{
  "num_hidden_layers": 15,
  "hidden_size": 96,
  "num_attention_heads": 3,
  "num_key_value_heads": 3,
  "head_dim": 32,
  "intermediate_size": 384,
  "vocab_size": 868,
  "hidden_act": "squared_relu",
  "norm": "layernorm",
  "norm_place": "pre",
  "norm_eps": 1e-05,
  "positions": "rope",
  "rope_theta": 6280.0,
  "rope_fraction": 0.5,
  "qk_norm": false,
  "attn_scale": 0.177,
  "bias": "none",
  "tie_word_embeddings": false,
  "parallel_block": false,
  "init": "normal",
  "init_std_qkv": 0.033,
  "init_std_o": 0.033,
  "init_std_up": 0.033,
  "init_std_down": 0.0,
  "optimizer": "soap_variant",
  "learning_rate": 0.00444,
  "beta1": 0.95,
  "beta2": 0.98,
  "weight_decay": 0.069,
  "lr_head": 0.00901,
  "max_grad_norm": 2.0,
  "warmup_steps": 200,
  "schedule": "wsd",
  "decay_fraction": 0.575,
  "decay_shape": "linear",
  "final_lr_fraction": 0.05,
  "batch_tokens": [16384, 32768],
  "max_seq_len": 256,
  "doc_mask": false,
  "train_tokens": 143600000,
  "max_steps": 6202,
  "dataset": "wikipedia_en"
}
Each number is 50 + 15 x the weight over its row's rms, rounded and kept within 0 to 99. Layers, rows and columns count from 0. The size before them is the row's rms in percent of the matrix's.

# layer 9 MLP down (transposed), 384x96, rms 0.215, rows 300-336, columns 0-95
098:61 67 65 65 39 51 26 33 81 64 69 77 55 55 52 38 41 62 69 65 70 58 43 27 48 64 53 46 50 32 45 64 53 43 36 59 54 56 30 34 47 57 35 47 28 62 26 63 51 45 42 68 51 52 13 44 54 37 58 48 39 68 28 24 40 24 58 41 38 39 53 84 53 35 50 44 84 61 62 53 46 14 41 22 66 39 46 62 60 47 22 69 50 63 42 41
103:45 62 28 42 44 60 51 57 46 53 58 33 53 43 53 67 50 47 39 47 35 41 46 54 59 53 50 28 32 35 37 60 48 67 31 38 27 38 43 60 58 35 35 56 34 33 68 71 61 54 46 48 68 62 23 27 33 34 22 58 65 53 42 62 60 39 25 62 44 49 67 25 66 37 21 73 56 39 60 28 63 39 26 56 92 62 54 38 89 58 48 80 44 67 22 51
102:49 60 50 44 43 47 60 16 61 21 49 43 52 22 37 43 61 66 46 79 63 42 45 50 62 42 27 38 41 55 39 46 58 53 59 78 49 46 50 41 30 27 48 21 71 36 42 25 39 71 49 54 51 67 59 11 33 43 51 31 65 33 53 61 31 42 59 59 52 33 42 54 49 51 99 79 62 63 70 65 45 57 65 56 48 46 52 25 36 34 68 65 47 66 38 55
095:70 58 73 56 27 38 29 24 48 50 61 49 37 54 42 47 63 66 51 72 37 31 44 75 43 52 32 55 49 30 36 51 93 44 15 51 61 48 60 56 54 52 39 50 63 49 46 45 57 52 37 35 61 46 45 19 51 83 52 49 53 31 41 54 30 67 75 23 67 31 84 79 69 54 47 48 62 52 57 39 55 62 42 53 34 57 56 59 67 63 74 59 24 68 64 39
106:66 48 45 34 47 17 49 65 35 55 64 79 59 51 81 45 56 40 53 60 80 52 48 37 60 39 42 29 61 99 54 63 54 66 40 36 45 45 53 71 24 49 42 59 56 56 66 51 50 41 54 44 47 83 48 60 55 71 53 58 40 37 79 49 34 53 69 46 34 44 50 67 75 29 35 50 50 73 70 77 41 44 69 54 58 43 59 49 47 33 65 39 60 37 48 75
103:44 53 65 41 18 56 89 47 61 68 23 57 37 74 39 65 33 44 37 51 50 45 55 53 26 44 69 47 80 45 53 67 56 28 37 75 59 57 39 41 67 54 66 65 50 56 44 57 28 42 44 53 60 49 31 38 46 70 55 35 50 37 61 36 47 45 42 61 40 41 58 68 88 74 69 30 66 43 25 47 74 56 65 62 46 79 19 68 50 38 37 59 55 31 60 36
100:41 57 28 36 66 45 59 32 45 69 50 46 53 44 57 26 67 44 68 38 61 65 36 29 43 33 28 46 76 37 34 45 36 50 53 30 55 62 77 61 60 47 60 63 45 59 66 70 30 54 91 31 58 23 26 58 35 20 49 51 37 59 80 33 77 34 48 62 48 45 70 52 58 54 22 86 49 42 20 34 62 51 62 38 53 61 54 36 64 58 49 58 44 51 43 47
107:36 62 68 42 64 31 41 46 36 61 41 33 51 76 49 34 49 63 37 72 57 33 49 59 47 60 68 42 43 46 76 33 42 63 24 32 36 66 50 54 64 71 44 61 61 41 49 62 37 54 49 41 72 29 36 50 56 57 41 45 55 75 39 51 59 24 57 47 70 63 33 72 16 63 62 41 72 19 70 63 32 64 77 37 70 48 46 75 71 37 35 32 77 25 53 57
104:26 29 45 33 51 29 37 70 46 25 52 68 50 76 54 57 68 74 24 34 61 80 43 44 61 49 42 63 54 50 69 59 12 59 55 55 59 65 60 58 34 32 53 56 60 35 51 62 89 53 57 50 54 59 48 61 54 16 28 60 46 52 31 63 65 58 42 44 60 60 53 56 71 19 48 80 50 52 39 58 48 36 67 49 45 46 91 41 62 56 49 45 67 58 64 31
102:59 55 66 54 78 81 37 57 44 30 49 61 47 34 28 58 37 37 53 59 58 59 43 69 61 55 63 67 76 66 47 23 23 28 37 52 64 25 44 60 53 46 42 61 37 46 50 64 68 42 67 35 31 38 41 60 35 36 63 39 48 37 54 71 38 68 58 64 48 24 74 74 63 52 64 55 51 94 49 36 19 61 59 72 61 29 39 68 58 54 49 28 45 66 59 43
107:49 47 29 24 56 57 57 65 82 53 65 42 50 40 44 41 20 81 60 62 40 65 73 25 65 66 46 38 59 28 29 40 32 51 58 48 44 27 50 55 34 40 27 27 67 25 64 84 54 34 59 72 48 54 51 61 23 48 46 35 36 44 68 58 52 64 35 51 38 54 50 46 60 49 44 42 31 63 23 30 24 24 41 67 45 39 72 37 45 56 77 36 44 55 56 43
113:66 59 29 68 44 70 63 32 43 49 55 57 47 35 46 62 59 32 76 51 65 51 54 30 20 47 67 50 50 61 43 48 33 30 28 41 26 47 51 71 50 63 60 47 26 30 42 64 61 60 45 50 44 66 89 65 62 42 61 61 73 43 24 55 56 65 58 35 32 23 34 17 31 39 59 73 48 64 37 32 19 37 51 48 49 17 54 58 41 50 55 59 79 55 45 46
098:66 18 49 60 53 71 45 70 67 36 45 47 84 52 59 39 53 85 57 55 40 64 57 38 51 51 54 57 59 35 37 80 29 35 51 44 47 78 61 55 48 74 37 36 54 42 38 43 39 45 53 54 64 50 45 78 22 55 52 37 19 62 34 49 54 54 33 52 47 61 74 30 57 47 49 55 66 23 56 49 34 34 53 71 70 36 53 66 32 69 57 42 46 43 23 04
104:37 78 34 27 62 89 42 76 33 39 57 89 36 63 51 38 39 42 55 27 66 41 55 55 38 37 84 64 39 33 65 54 62 69 48 55 51 58 50 59 48 39 60 81 67 42 44 68 58 42 44 44 33 75 53 51 67 55 34 36 45 31 34 45 67 50 62 60 53 31 54 34 31 31 45 68 48 49 40 45 79 38 54 89 47 45 48 58 41 30 32 37 42 61 39 42
091:41 51 56 51 44 75 85 53 66 57 64 39 47 58 49 53 32 60 42 45 12 47 32 26 63 40 49 69 41 46 28 77 41 56 44 42 68 68 34 26 62 33 38 64 61 74 44 56 28 76 69 48 38 60 23 52 63 41 21 31 54 48 39 43 43 43 24 56 36 49 30 47 46 43 52 38 67 58 38 45 19 32 36 66 52 42 62 59 42 58 49 20 80 46 35 65
111:55 32 20 44 63 71 34 33 43 41 59 34 70 50 43 33 48 80 34 37 68 52 57 40 39 38 48 31 45 15 54 64 56 65 30 56 67 32 87 58 42 49 62 76 48 58 62 63 29 40 52 66 61 46 75 39 36 57 54 50 58 50 42 64 43 56 31 58 53 63 50 22 57 26 07 61 51 57 59 51 75 61 77 44 64 38 34 33 57 51 54 29 74 39 55 43
095:45 59 58 51 52 57 28 59 40 40 40 36 36 74 54 35 22 21 57 50 51 43 44 46 45 38 51 42 55 71 55 45 77 53 43 39 61 57 46 52 51 58 21 60 51 23 46 62 46 58 60 37 64 45 46 37 72 83 42 22 41 83 36 38 02 55 69 41 54 35 48 70 85 50 54 42 62 49 48 39 44 67 36 69 33 29 44 48 33 29 21 41 59 66 53 29
093:62 49 42 39 52 61 71 53 46 58 48 50 45 56 31 50 50 46 57 25 44 58 60 35 45 35 48 31 72 59 52 74 55 70 39 38 69 32 49 41 29 22 62 56 89 82 63 52 44 59 21 46 67 69 40 51 82 28 67 67 52 60 58 47 58 67 36 37 41 36 55 28 56 37 39 31 67 40 80 54 31 52 53 32 47 39 72 39 63 32 73 54 25 22 41 67
095:64 32 47 44 54 42 41 48 59 56 57 54 38 66 66 65 35 39 28 69 10 66 36 36 72 48 40 26 51 39 28 64 48 51 41 45 42 57 58 39 61 42 54 58 35 49 60 40 23 44 61 78 45 28 61 87 51 65 75 54 37 37 59 25 81 28 64 60 25 51 52 69 38 36 48 36 28 38 58 29 52 18 65 65 54 40 49 59 29 45 18 44 49 59 51 39
077:42 35 28 65 44 40 58 46 70 36 52 27 61 39 50 46 53 73 48 26 72 52 49 47 65 57 53 27 74 48 47 53 13 64 39 68 33 31 62 59 34 45 63 49 68 46 49 47 61 27 73 61 45 41 56 44 46 41 77 65 43 58 70 63 67 37 30 35 47 09 70 63 69 71 34 67 18 55 63 40 27 55 84 37 39 53 55 61 40 57 44 49 50 39 75 49
106:52 48 29 65 56 44 74 30 64 44 66 49 54 61 44 56 54 47 59 85 53 59 44 75 44 53 60 47 50 46 40 44 47 48 41 41 38 42 34 58 63 40 28 43 77 75 49 60 56 24 15 52 40 41 44 35 28 60 34 49 46 42 80 52 22 53 21 71 55 48 55 33 37 66 41 46 53 74 37 33 74 60 26 88 45 58 41 82 60 65 34 48 20 53 37 43
107:34 85 41 57 48 44 30 59 53 15 59 54 58 31 22 59 24 45 67 39 47 48 41 54 59 70 14 60 21 59 56 56 41 37 28 70 42 64 26 52 34 21 40 43 50 38 45 60 20 65 38 46 40 61 32 37 55 44 50 51 55 47 39 62 73 39 56 61 64 62 40 49 49 46 44 38 50 54 46 77 24 47 54 87 56 63 52 41 42 38 42 08 57 60 47 44
106:36 68 18 50 73 52 68 62 58 75 55 35 51 65 46 33 49 45 27 38 57 28 67 49 51 58 29 45 49 89 54 37 21 45 53 28 64 44 46 64 47 21 40 56 13 51 50 41 46 34 54 23 70 45 57 64 63 54 31 58 34 24 19 56 50 60 68 72 26 64 50 45 52 36 39 61 75 56 36 56 45 66 63 47 44 39 40 39 41 54 55 39 47 64 82 50
120:47 45 45 83 57 51 57 57 41 40 30 59 74 54 44 88 68 40 37 23 67 60 63 53 21 41 45 33 65 71 51 37 41 59 38 71 65 80 42 38 58 48 73 80 53 33 40 71 59 27 44 66 42 48 52 30 59 44 70 32 31 74 32 39 59 66 35 65 42 65 31 54 50 54 46 37 64 36 73 78 33 34 48 60 46 49 67 63 43 64 69 54 57 46 68 57
097:58 53 29 87 72 49 37 69 25 48 60 21 63 49 36 59 77 73 33 34 66 63 66 70 44 76 53 37 73 58 46 43 53 59 33 33 31 33 47 53 37 57 52 25 58 49 38 40 24 64 43 52 45 49 50 40 58 37 60 76 60 62 54 44 45 51 55 22 43 48 49 69 20 49 55 53 61 45 53 60 52 70 36 48 33 52 87 35 77 56 61 69 52 31 29 72
093:50 45 55 38 59 57 30 46 59 56 68 56 50 41 25 71 32 73 34 70 31 45 62 52 42 35 62 52 70 22 53 63 61 38 61 49 28 33 41 80 44 54 42 60 41 42 49 74 52 34 50 40 62 66 44 28 38 34 47 52 43 68 24 60 41 40 68 46 56 66 41 47 28 32 76 60 65 44 65 60 77 69 19 45 27 85 71 50 59 70 72 51 39 46 66 22
108:39 40 92 40 61 11 29 73 58 69 38 47 51 66 25 58 44 51 48 59 36 39 44 86 49 41 36 52 47 82 54 55 56 64 68 59 56 77 85 38 44 56 28 45 54 70 42 58 60 44 33 69 39 63 54 37 58 52 50 46 39 27 51 64 48 67 53 61 26 30 39 34 56 67 57 38 44 46 35 50 36 59 44 75 55 44 71 56 59 43 22 58 16 55 53 54
100:73 73 54 53 60 57 55 76 41 21 45 54 38 51 37 51 36 49 51 49 51 59 64 87 50 61 68 44 40 48 40 73 50 36 41 59 22 57 36 32 64 69 41 43 47 57 36 29 55 52 31 43 43 13 49 76 46 40 19 46 65 44 64 50 18 51 60 41 69 75 18 55 26 67 49 40 46 41 53 28 42 67 45 56 45 51 49 65 46 13 21 52 54 34 42 63
101:44 30 59 52 60 44 45 47 59 71 44 77 48 56 42 42 40 38 41 54 40 45 03 46 53 40 55 34 32 34 33 83 49 50 48 66 51 35 72 64 61 48 53 52 31 48 38 24 42 32 46 65 33 51 52 84 52 45 37 45 58 51 39 70 47 76 30 63 60 69 56 51 73 54 35 35 44 48 31 43 64 36 70 88 35 85 19 37 42 59 68 52 55 48 29 62
107:82 58 19 55 15 69 50 43 64 28 39 51 70 52 68 41 62 74 47 88 47 56 40 41 42 72 52 34 47 47 21 61 67 45 66 40 55 80 41 37 60 36 62 25 52 61 54 71 24 26 21 53 50 64 64 69 32 56 34 56 56 32 37 54 61 26 39 48 41 41 64 54 46 50 54 49 45 41 37 37 46 31 70 50 34 47 42 58 49 60 61 47 76 44 40 23
105:74 39 36 30 33 54 66 34 39 51 66 56 42 23 19 43 38 72 53 32 74 64 47 31 63 79 45 51 62 66 71 55 39 45 66 48 44 57 69 59 47 64 74 33 81 37 63 43 71 53 87 56 55 65 65 57 52 84 55 73 57 36 54 56 48 53 40 79 54 74 75 48 44 27 59 53 54 57 57 30 58 49 57 43 55 46 67 27 62 44 37 32 65 48 55 44
090:55 81 76 26 58 33 57 51 47 60 57 39 28 53 47 57 45 51 49 66 39 55 49 59 47 47 48 47 62 60 83 61 45 58 52 46 38 72 59 21 62 43 48 62 40 28 52 15 51 55 56 60 44 60 38 47 61 42 91 53 37 52 43 57 33 58 42 68 32 67 48 31 53 25 49 49 59 66 62 40 59 20 43 97 61 38 65 56 47 66 35 67 42 90 66 69
100:92 22 47 60 44 50 64 56 36 43 66 63 45 61 44 39 29 48 53 64 40 62 55 57 63 49 52 47 49 29 41 46 25 35 16 69 33 61 36 33 64 45 21 71 54 47 44 43 46 58 44 73 66 52 47 58 50 51 27 51 74 49 47 46 64 47 50 55 65 37 53 35 67 42 60 52 99 19 58 54 50 57 33 87 47 36 49 39 29 52 45 71 68 59 48 24
102:60 64 45 64 60 55 45 64 29 52 59 58 69 38 68 42 50 54 40 50 17 44 42 42 57 61 75 28 49 60 87 27 72 36 51 56 72 73 36 53 52 31 36 67 33 44 24 42 38 44 80 64 57 50 56 63 45 53 47 39 32 48 43 29 75 44 61 52 35 45 30 31 60 84 53 45 68 57 56 55 37 47 32 60 43 42 53 62 13 52 38 16 48 71 77 44
093:47 56 34 44 36 42 57 52 78 71 51 85 39 29 59 52 59 46 49 85 61 32 56 88 76 40 45 64 33 55 19 54 36 57 50 53 53 31 60 48 78 54 61 62 34 38 54 40 30 43 39 62 52 29 48 30 47 81 61 52 42 21 46 34 68 28 45 49 66 53 66 44 37 48 49 34 71 67 38 38 60 48 45 51 54 44 57 53 69 55 72 62 47 17 30 77
098:51 81 10 51 56 48 67 81 57 34 26 86 66 63 40 28 23 68 62 58 26 55 57 41 46 52 36 52 47 61 53 77 58 39 42 58 37 66 75 42 41 63 61 33 50 58 55 50 60 47 59 43 45 39 51 58 37 76 35 65 72 54 45 68 43 76 45 48 58 58 51 33 52 32 54 70 35 50 16 39 81 34 59 73 63 44 39 53 42 34 58 49 31 48 34 37
102:70 46 41 51 66 64 51 50 64 50 65 66 49 79 79 46 52 39 56 63 72 76 57 16 06 29 62 40 54 71 60 53 42 51 51 24 54 55 56 40 80 69 66 36 54 54 31 50 41 55 45 51 52 43 57 53 32 29 68 82 43 50 48 57 49 47 51 57 66 61 56 31 52 31 69 69 54 50 53 58 81 59 52 19 50 79 42 60 63 51 25 66 52 38 68 30
# layer 9 MLP up, 384x96, rms 0.214, rows 301-336, columns 0-95
100:88 32 49 24 61 38 46 43 51 53 49 28 53 69 57 37 75 28 58 54 32 59 50 71 27 09 50 48 72 51 42 33 45 68 54 63 34 40 35 68 70 33 53 70 61 46 36 44 42 46 50 45 72 18 36 34 55 28 39 52 61 42 46 81 47 60 53 74 39 77 67 74 45 72 35 82 66 42 48 50 44 52 59 43 57 56 47 63 45 45 60 62 30 63 53 56
102:37 49 55 60 37 32 21 86 40 50 41 50 54 82 63 30 45 43 53 38 34 59 34 52 48 50 47 79 61 60 64 29 53 50 61 42 41 37 65 29 65 65 30 78 24 60 62 63 36 49 72 46 58 68 33 70 85 38 39 58 51 88 37 47 41 54 64 55 38 68 27 47 58 35 21 40 53 59 55 57 35 46 32 56 32 59 34 61 25 46 55 40 71 66 50 46
093:31 31 55 60 73 25 53 40 26 44 42 38 61 56 64 34 15 41 52 50 62 63 65 53 36 41 37 40 40 53 48 37 57 54 51 69 67 31 62 61 66 46 29 51 56 30 44 69 30 50 64 45 52 38 65 59 49 10 46 43 24 62 29 65 65 69 55 38 33 55 23 58 69 75 59 68 39 56 62 80 69 58 30 50 60 82 57 30 29 35 41 47 40 67 53 33
103:49 54 43 37 44 57 21 48 30 29 39 51 52 39 67 61 54 79 77 40 49 40 90 43 50 61 44 30 33 49 77 69 42 41 31 47 42 70 47 82 58 53 52 31 65 65 36 33 59 24 80 56 44 29 65 60 40 52 47 58 48 58 40 48 54 46 43 52 74 46 16 71 74 69 59 31 30 46 63 30 27 27 21 42 55 55 42 42 49 62 60 46 45 48 66 48
111:54 58 55 24 63 54 46 67 39 68 74 56 56 45 41 64 55 43 58 30 62 04 52 48 49 52 55 54 60 55 50 68 67 38 56 32 54 30 44 46 62 37 62 61 76 48 32 37 29 29 50 49 38 50 47 25 60 46 54 59 67 84 51 37 54 58 33 66 46 42 50 80 29 72 32 60 68 43 14 58 58 70 42 38 38 90 47 58 34 52 63 55 56 16 67 43
092:57 67 44 68 50 39 44 52 51 69 27 61 47 68 53 69 37 55 34 44 31 34 35 26 31 56 19 65 57 62 61 39 39 53 36 36 75 38 71 61 10 47 69 33 39 69 78 58 50 39 56 81 49 54 55 48 30 68 36 42 63 69 26 28 49 38 81 48 51 53 29 65 46 52 40 63 66 53 52 49 56 67 65 38 68 69 25 67 27 50 71 49 38 38 36 48
114:24 42 73 65 34 34 35 40 25 70 38 62 73 47 28 58 49 58 64 63 54 73 54 38 60 65 63 26 38 53 66 42 47 49 38 14 48 63 54 56 54 27 46 51 36 64 45 72 71 39 48 37 53 50 60 27 49 47 36 18 63 48 61 56 46 66 34 70 62 52 43 71 43 68 38 61 42 37 59 29 51 52 44 40 48 39 74 68 80 14 19 46 68 68 59 47
102:70 50 36 61 56 58 56 44 45 52 48 65 62 39 54 75 47 54 43 51 38 23 36 54 69 50 68 37 76 59 33 58 47 30 51 12 77 47 72 55 00 57 60 48 33 34 63 37 56 62 48 91 58 70 59 45 42 33 28 30 36 47 53 55 79 16 68 30 65 50 35 51 64 48 56 65 46 50 44 66 43 38 45 29 46 43 57 70 48 47 52 30 38 51 52 63
108:52 62 22 36 71 72 24 22 60 54 63 37 39 69 51 49 43 45 60 43 60 53 57 67 70 35 42 39 45 64 31 40 55 47 52 44 85 24 48 59 17 53 46 61 82 39 47 49 72 33 52 30 53 29 45 59 28 40 53 25 43 80 81 43 55 72 64 58 56 66 53 42 39 34 36 70 56 25 43 58 55 43 38 33 24 64 28 42 60 42 48 49 51 72 47 36
093:38 31 42 49 45 52 48 74 50 54 60 44 49 51 45 53 72 58 65 40 63 36 18 54 56 73 59 68 13 41 73 48 48 76 72 61 46 17 41 15 48 58 52 51 23 59 64 60 54 44 52 48 44 49 18 56 61 23 64 41 41 72 60 68 70 70 53 23 62 58 58 42 56 71 44 57 50 44 59 21 74 18 38 53 57 58 55 66 60 66 41 69 39 45 54 69
118:59 66 28 52 26 51 51 20 47 58 67 36 44 48 72 63 44 60 47 64 43 46 56 65 61 62 66 41 33 63 00 31 46 52 60 61 63 49 59 63 48 91 45 41 49 46 28 53 26 60 62 41 30 55 66 58 49 48 53 53 43 77 41 57 47 64 84 26 52 55 53 28 47 50 61 62 44 27 34 65 54 49 14 58 43 60 54 56 27 67 73 65 45 45 26 68
092:65 41 64 55 75 54 33 68 67 55 36 65 39 38 72 56 66 36 38 36 52 55 78 45 44 46 26 40 60 57 50 39 40 43 65 37 41 54 86 45 32 42 58 42 65 35 62 41 55 54 60 73 55 38 65 50 58 33 69 19 56 48 55 83 68 33 76 35 41 51 60 30 50 31 50 31 40 52 63 62 38 51 49 22 27 23 19 39 69 60 32 50 81 37 38 58
106:47 18 64 47 22 37 50 47 58 60 37 74 37 27 41 45 38 46 40 19 61 36 62 57 30 49 56 36 45 50 67 10 67 64 69 52 68 41 49 53 48 34 70 58 58 79 34 57 57 14 36 55 37 53 30 31 74 33 43 39 58 20 44 42 55 63 34 57 36 66 44 53 54 44 62 51 55 68 37 40 60 88 71 52 37 61 36 54 42 38 67 61 70 44 37 42
097:41 64 30 54 61 08 54 41 58 43 47 60 38 52 41 60 59 63 50 42 40 31 73 59 71 35 42 21 48 45 27 42 31 46 37 29 15 48 58 75 48 59 62 52 68 44 65 41 30 44 49 67 43 34 59 48 57 49 28 74 63 53 48 40 56 45 66 52 49 22 34 29 32 71 52 66 35 44 60 62 53 42 97 77 58 79 35 64 46 69 53 65 50 37 50 51
106:35 43 66 47 33 45 49 17 49 43 74 51 66 65 47 33 57 45 41 74 48 55 66 58 65 65 47 54 43 53 84 62 33 36 66 44 37 55 72 54 46 55 29 33 52 42 74 72 38 60 46 14 55 36 50 69 47 60 42 47 58 55 49 54 23 32 44 98 41 65 52 30 21 49 38 67 42 33 55 21 67 58 45 54 33 50 67 37 49 19 42 51 74 37 55 47
086:61 73 56 39 86 34 53 61 74 47 39 36 54 65 57 65 43 13 61 53 78 27 28 47 40 25 51 56 63 60 56 46 58 40 57 59 26 35 48 38 42 44 41 67 61 58 60 45 83 63 41 45 52 43 59 42 44 50 30 50 13 48 70 59 11 61 52 37 72 69 56 66 40 72 46 46 27 74 66 47 59 64 54 34 52 43 80 54 52 73 44 56 66 51 54 57
089:60 42 60 53 69 32 56 82 37 70 46 47 42 33 36 55 26 70 53 40 36 43 45 52 69 55 19 45 23 42 12 59 28 33 69 31 44 71 60 56 53 69 55 48 51 79 64 39 27 49 72 44 41 76 35 26 48 49 69 56 53 50 31 70 50 64 65 43 52 78 23 50 33 56 19 23 59 52 68 48 56 44 39 63 47 40 44 37 48 61 35 42 43 64 58 39
086:41 91 46 28 49 60 41 15 39 29 35 71 49 45 34 70 58 33 73 48 67 33 55 63 74 63 34 30 23 20 61 60 63 72 56 42 44 49 43 78 41 60 58 39 69 58 64 25 52 66 26 38 39 38 54 68 55 27 44 55 68 61 40 71 40 51 32 50 48 40 54 55 50 45 50 62 53 67 45 53 59 83 38 36 43 66 50 68 34 45 41 43 28 42 49 73
089:52 46 81 34 66 38 42 32 48 38 31 78 37 55 76 26 49 51 77 29 44 35 58 63 37 54 48 66 56 43 28 35 39 41 47 61 31 56 42 52 61 56 58 56 43 73 57 71 37 48 17 28 70 66 46 71 58 42 48 45 96 48 40 50 56 57 88 64 37 60 34 35 34 37 55 58 56 56 45 59 73 62 27 57 70 37 67 40 50 61 60 45 51 31 61 29
106:78 63 45 83 54 47 57 76 65 51 48 64 55 67 40 61 48 71 68 48 29 19 31 55 71 54 57 29 68 50 50 56 55 43 56 50 36 60 52 60 28 16 30 17 70 72 57 23 56 33 49 35 48 59 51 33 73 48 60 70 60 41 38 49 42 40 76 44 31 70 59 83 41 19 43 31 60 73 41 53 35 46 54 52 50 44 56 75 41 64 48 47 39 43 50 53
099:54 54 56 46 69 47 62 50 19 49 52 44 45 57 61 40 68 50 40 52 61 60 39 49 22 81 36 29 80 57 44 32 37 40 41 43 66 45 34 41 70 24 37 37 36 67 52 66 50 17 72 23 40 57 68 67 34 40 44 45 50 87 48 65 66 37 68 56 43 55 20 46 59 38 28 48 45 68 59 73 14 48 43 49 44 87 47 50 46 56 52 44 32 45 49 30
111:65 82 50 65 31 21 48 61 58 11 47 68 70 43 66 60 79 23 56 45 47 35 56 63 34 56 60 74 47 62 26 47 78 19 62 58 43 63 71 60 63 52 41 44 51 47 47 78 52 47 36 32 33 44 42 54 53 34 53 51 34 34 64 46 56 72 62 46 25 59 23 48 50 35 46 35 53 68 84 46 56 40 50 38 60 63 60 27 54 54 70 59 24 57 51 55
116:66 32 41 50 54 44 38 39 50 37 58 69 65 34 54 42 18 71 35 33 58 66 89 27 54 41 34 21 38 47 42 41 23 44 36 46 60 51 46 40 31 75 77 43 32 44 39 49 36 33 28 49 43 55 66 69 63 20 69 39 53 53 67 64 56 50 66 41 57 72 70 63 53 40 42 75 65 61 68 49 60 59 57 32 37 63 46 86 34 60 27 33 43 38 44 47
102:44 58 65 36 48 20 58 67 32 32 45 55 79 24 59 28 46 51 65 82 45 51 50 47 48 60 10 41 58 65 46 44 55 43 39 63 74 66 55 62 62 52 22 31 44 59 53 69 49 40 49 52 51 38 70 38 46 66 46 42 43 57 72 59 48 45 44 70 41 54 43 50 74 53 40 36 33 32 87 30 47 22 33 49 41 50 20 58 26 83 65 68 58 37 64 42
093:55 44 29 30 85 39 58 52 44 48 04 60 40 52 41 22 56 48 34 40 47 38 32 36 62 78 68 35 47 71 53 45 50 50 60 59 43 48 70 68 53 47 51 61 58 67 50 46 44 29 44 52 60 86 56 47 40 60 22 70 26 60 52 68 58 76 62 66 53 35 54 50 48 64 47 28 35 55 40 56 21 33 49 65 51 21 38 77 28 45 42 57 55 24 46 32
110:60 65 72 51 49 48 62 79 54 70 17 50 43 64 43 33 21 76 17 57 56 47 76 55 56 43 35 45 44 63 32 47 50 50 46 26 66 37 45 21 38 61 41 48 47 44 20 43 38 41 67 34 63 69 37 37 31 54 58 42 53 45 60 86 76 42 78 38 48 42 41 46 26 30 45 55 68 40 41 52 19 71 35 57 37 56 56 64 60 69 50 64 65 63 61 51
110:49 48 55 55 52 66 35 57 64 36 68 22 54 48 33 39 52 43 75 51 46 48 37 55 99 55 61 56 24 48 43 36 51 52 35 66 36 43 84 59 60 67 45 60 49 57 58 39 37 29 33 82 22 21 64 66 59 20 60 47 27 31 48 48 30 32 62 36 33 46 59 49 49 73 57 29 43 74 49 47 52 73 75 56 52 64 46 43 41 52 64 61 60 33 49 57
097:48 55 78 73 35 45 58 45 53 45 43 44 51 18 59 34 24 53 33 40 56 30 43 60 60 51 42 55 35 53 25 52 63 46 23 59 66 25 58 60 41 47 36 85 57 84 39 48 54 35 60 48 45 69 62 22 53 31 40 39 40 54 61 45 71 61 66 68 48 52 17 54 10 42 48 18 47 85 68 61 58 53 47 49 43 60 47 74 58 56 64 39 47 37 33 46
102:50 21 73 26 30 39 48 47 38 54 45 52 42 42 48 33 53 65 61 56 40 07 60 54 68 54 33 55 47 64 61 44 64 66 73 44 32 67 34 46 30 61 56 67 62 52 53 40 63 69 42 64 42 91 43 53 51 83 66 58 38 19 85 48 64 21 58 62 48 27 56 53 50 45 43 54 53 31 31 59 35 70 41 63 41 46 22 67 47 51 56 31 65 38 51 60
100:47 49 53 51 21 47 54 47 58 54 75 65 37 30 28 61 37 35 33 69 38 75 35 59 49 55 48 43 65 59 69 50 50 28 61 54 52 33 54 42 50 67 47 44 70 30 31 63 58 47 12 24 77 77 54 51 36 39 61 42 62 71 58 20 62 28 56 32 55 49 51 50 44 35 38 59 56 52 63 25 59 36 57 01 35 49 39 63 28 45 55 36 66 63 62 72
095:48 53 39 58 63 33 31 33 46 82 41 53 59 46 60 35 46 48 46 69 49 31 43 45 20 72 42 37 21 61 67 48 29 47 34 24 53 33 55 45 46 29 71 40 76 35 42 48 57 55 36 83 31 33 48 31 37 59 50 63 41 60 64 32 50 35 49 49 58 99 58 51 25 46 41 67 72 50 26 28 58 59 26 38 43 44 61 36 46 70 56 72 53 58 46 49
095:35 55 43 38 38 48 62 52 24 50 48 85 63 26 53 44 76 34 36 57 44 61 66 31 30 61 68 42 11 62 61 45 39 45 38 55 16 57 68 62 63 57 54 61 51 64 30 52 81 49 43 55 29 55 49 53 50 50 69 57 51 26 47 19 74 49 55 37 51 42 35 50 20 62 56 69 86 28 32 37 33 54 70 45 61 51 40 60 72 56 29 46 38 42 57 50
105:50 51 60 62 47 36 44 17 70 41 69 49 54 40 50 54 56 38 61 50 67 64 40 60 40 68 58 66 60 06 37 32 61 43 69 18 40 46 19 57 27 64 69 33 52 62 45 21 50 49 38 32 38 74 50 30 53 57 47 44 39 45 34 65 65 37 50 68 95 58 54 75 69 66 08 50 52 52 50 60 46 53 71 52 40 38 56 49 46 27 55 56 59 52 53 51
089:53 33 79 32 33 47 25 51 43 56 56 47 43 41 53 54 49 39 42 51 36 62 62 48 65 48 70 61 31 89 49 54 56 30 43 69 44 53 15 75 60 20 48 58 46 37 77 28 46 44 73 58 77 47 32 23 58 67 40 41 55 39 21 60 50 41 42 24 66 61 54 69 52 59 67 44 70 55 78 48 61 51 57 26 58 64 33 52 29 26 30 50 68 57 47 51
091:38 65 21 40 67 43 35 62 68 30 23 50 63 65 29 60 63 23 47 63 53 31 37 27 70 58 49 47 64 44 69 47 75 70 39 59 27 59 47 47 14 61 32 48 49 25 57 46 27 47 07 56 53 50 47 68 67 54 40 47 56 29 72 54 75 15 77 42 31 48 57 46 49 52 54 33 41 59 52 53 51 50 62 46 39 73 75 33 47 60 51 39 52 60 51 49
100:40 57 64 41 40 68 49 31 77 67 59 51 42 61 49 79 45 84 57 18 64 50 08 57 67 19 50 39 50 83 50 44 54 66 61 38 31 44 63 56 74 45 43 33 69 55 33 49 41 34 45 55 36 36 46 43 47 42 59 87 36 57 46 66 56 54 49 46 58 66 46 61 46 42 46 46 51 50 44 34 46 25 51 36 30 56 52 61 39 84 51 63 54 29 47 11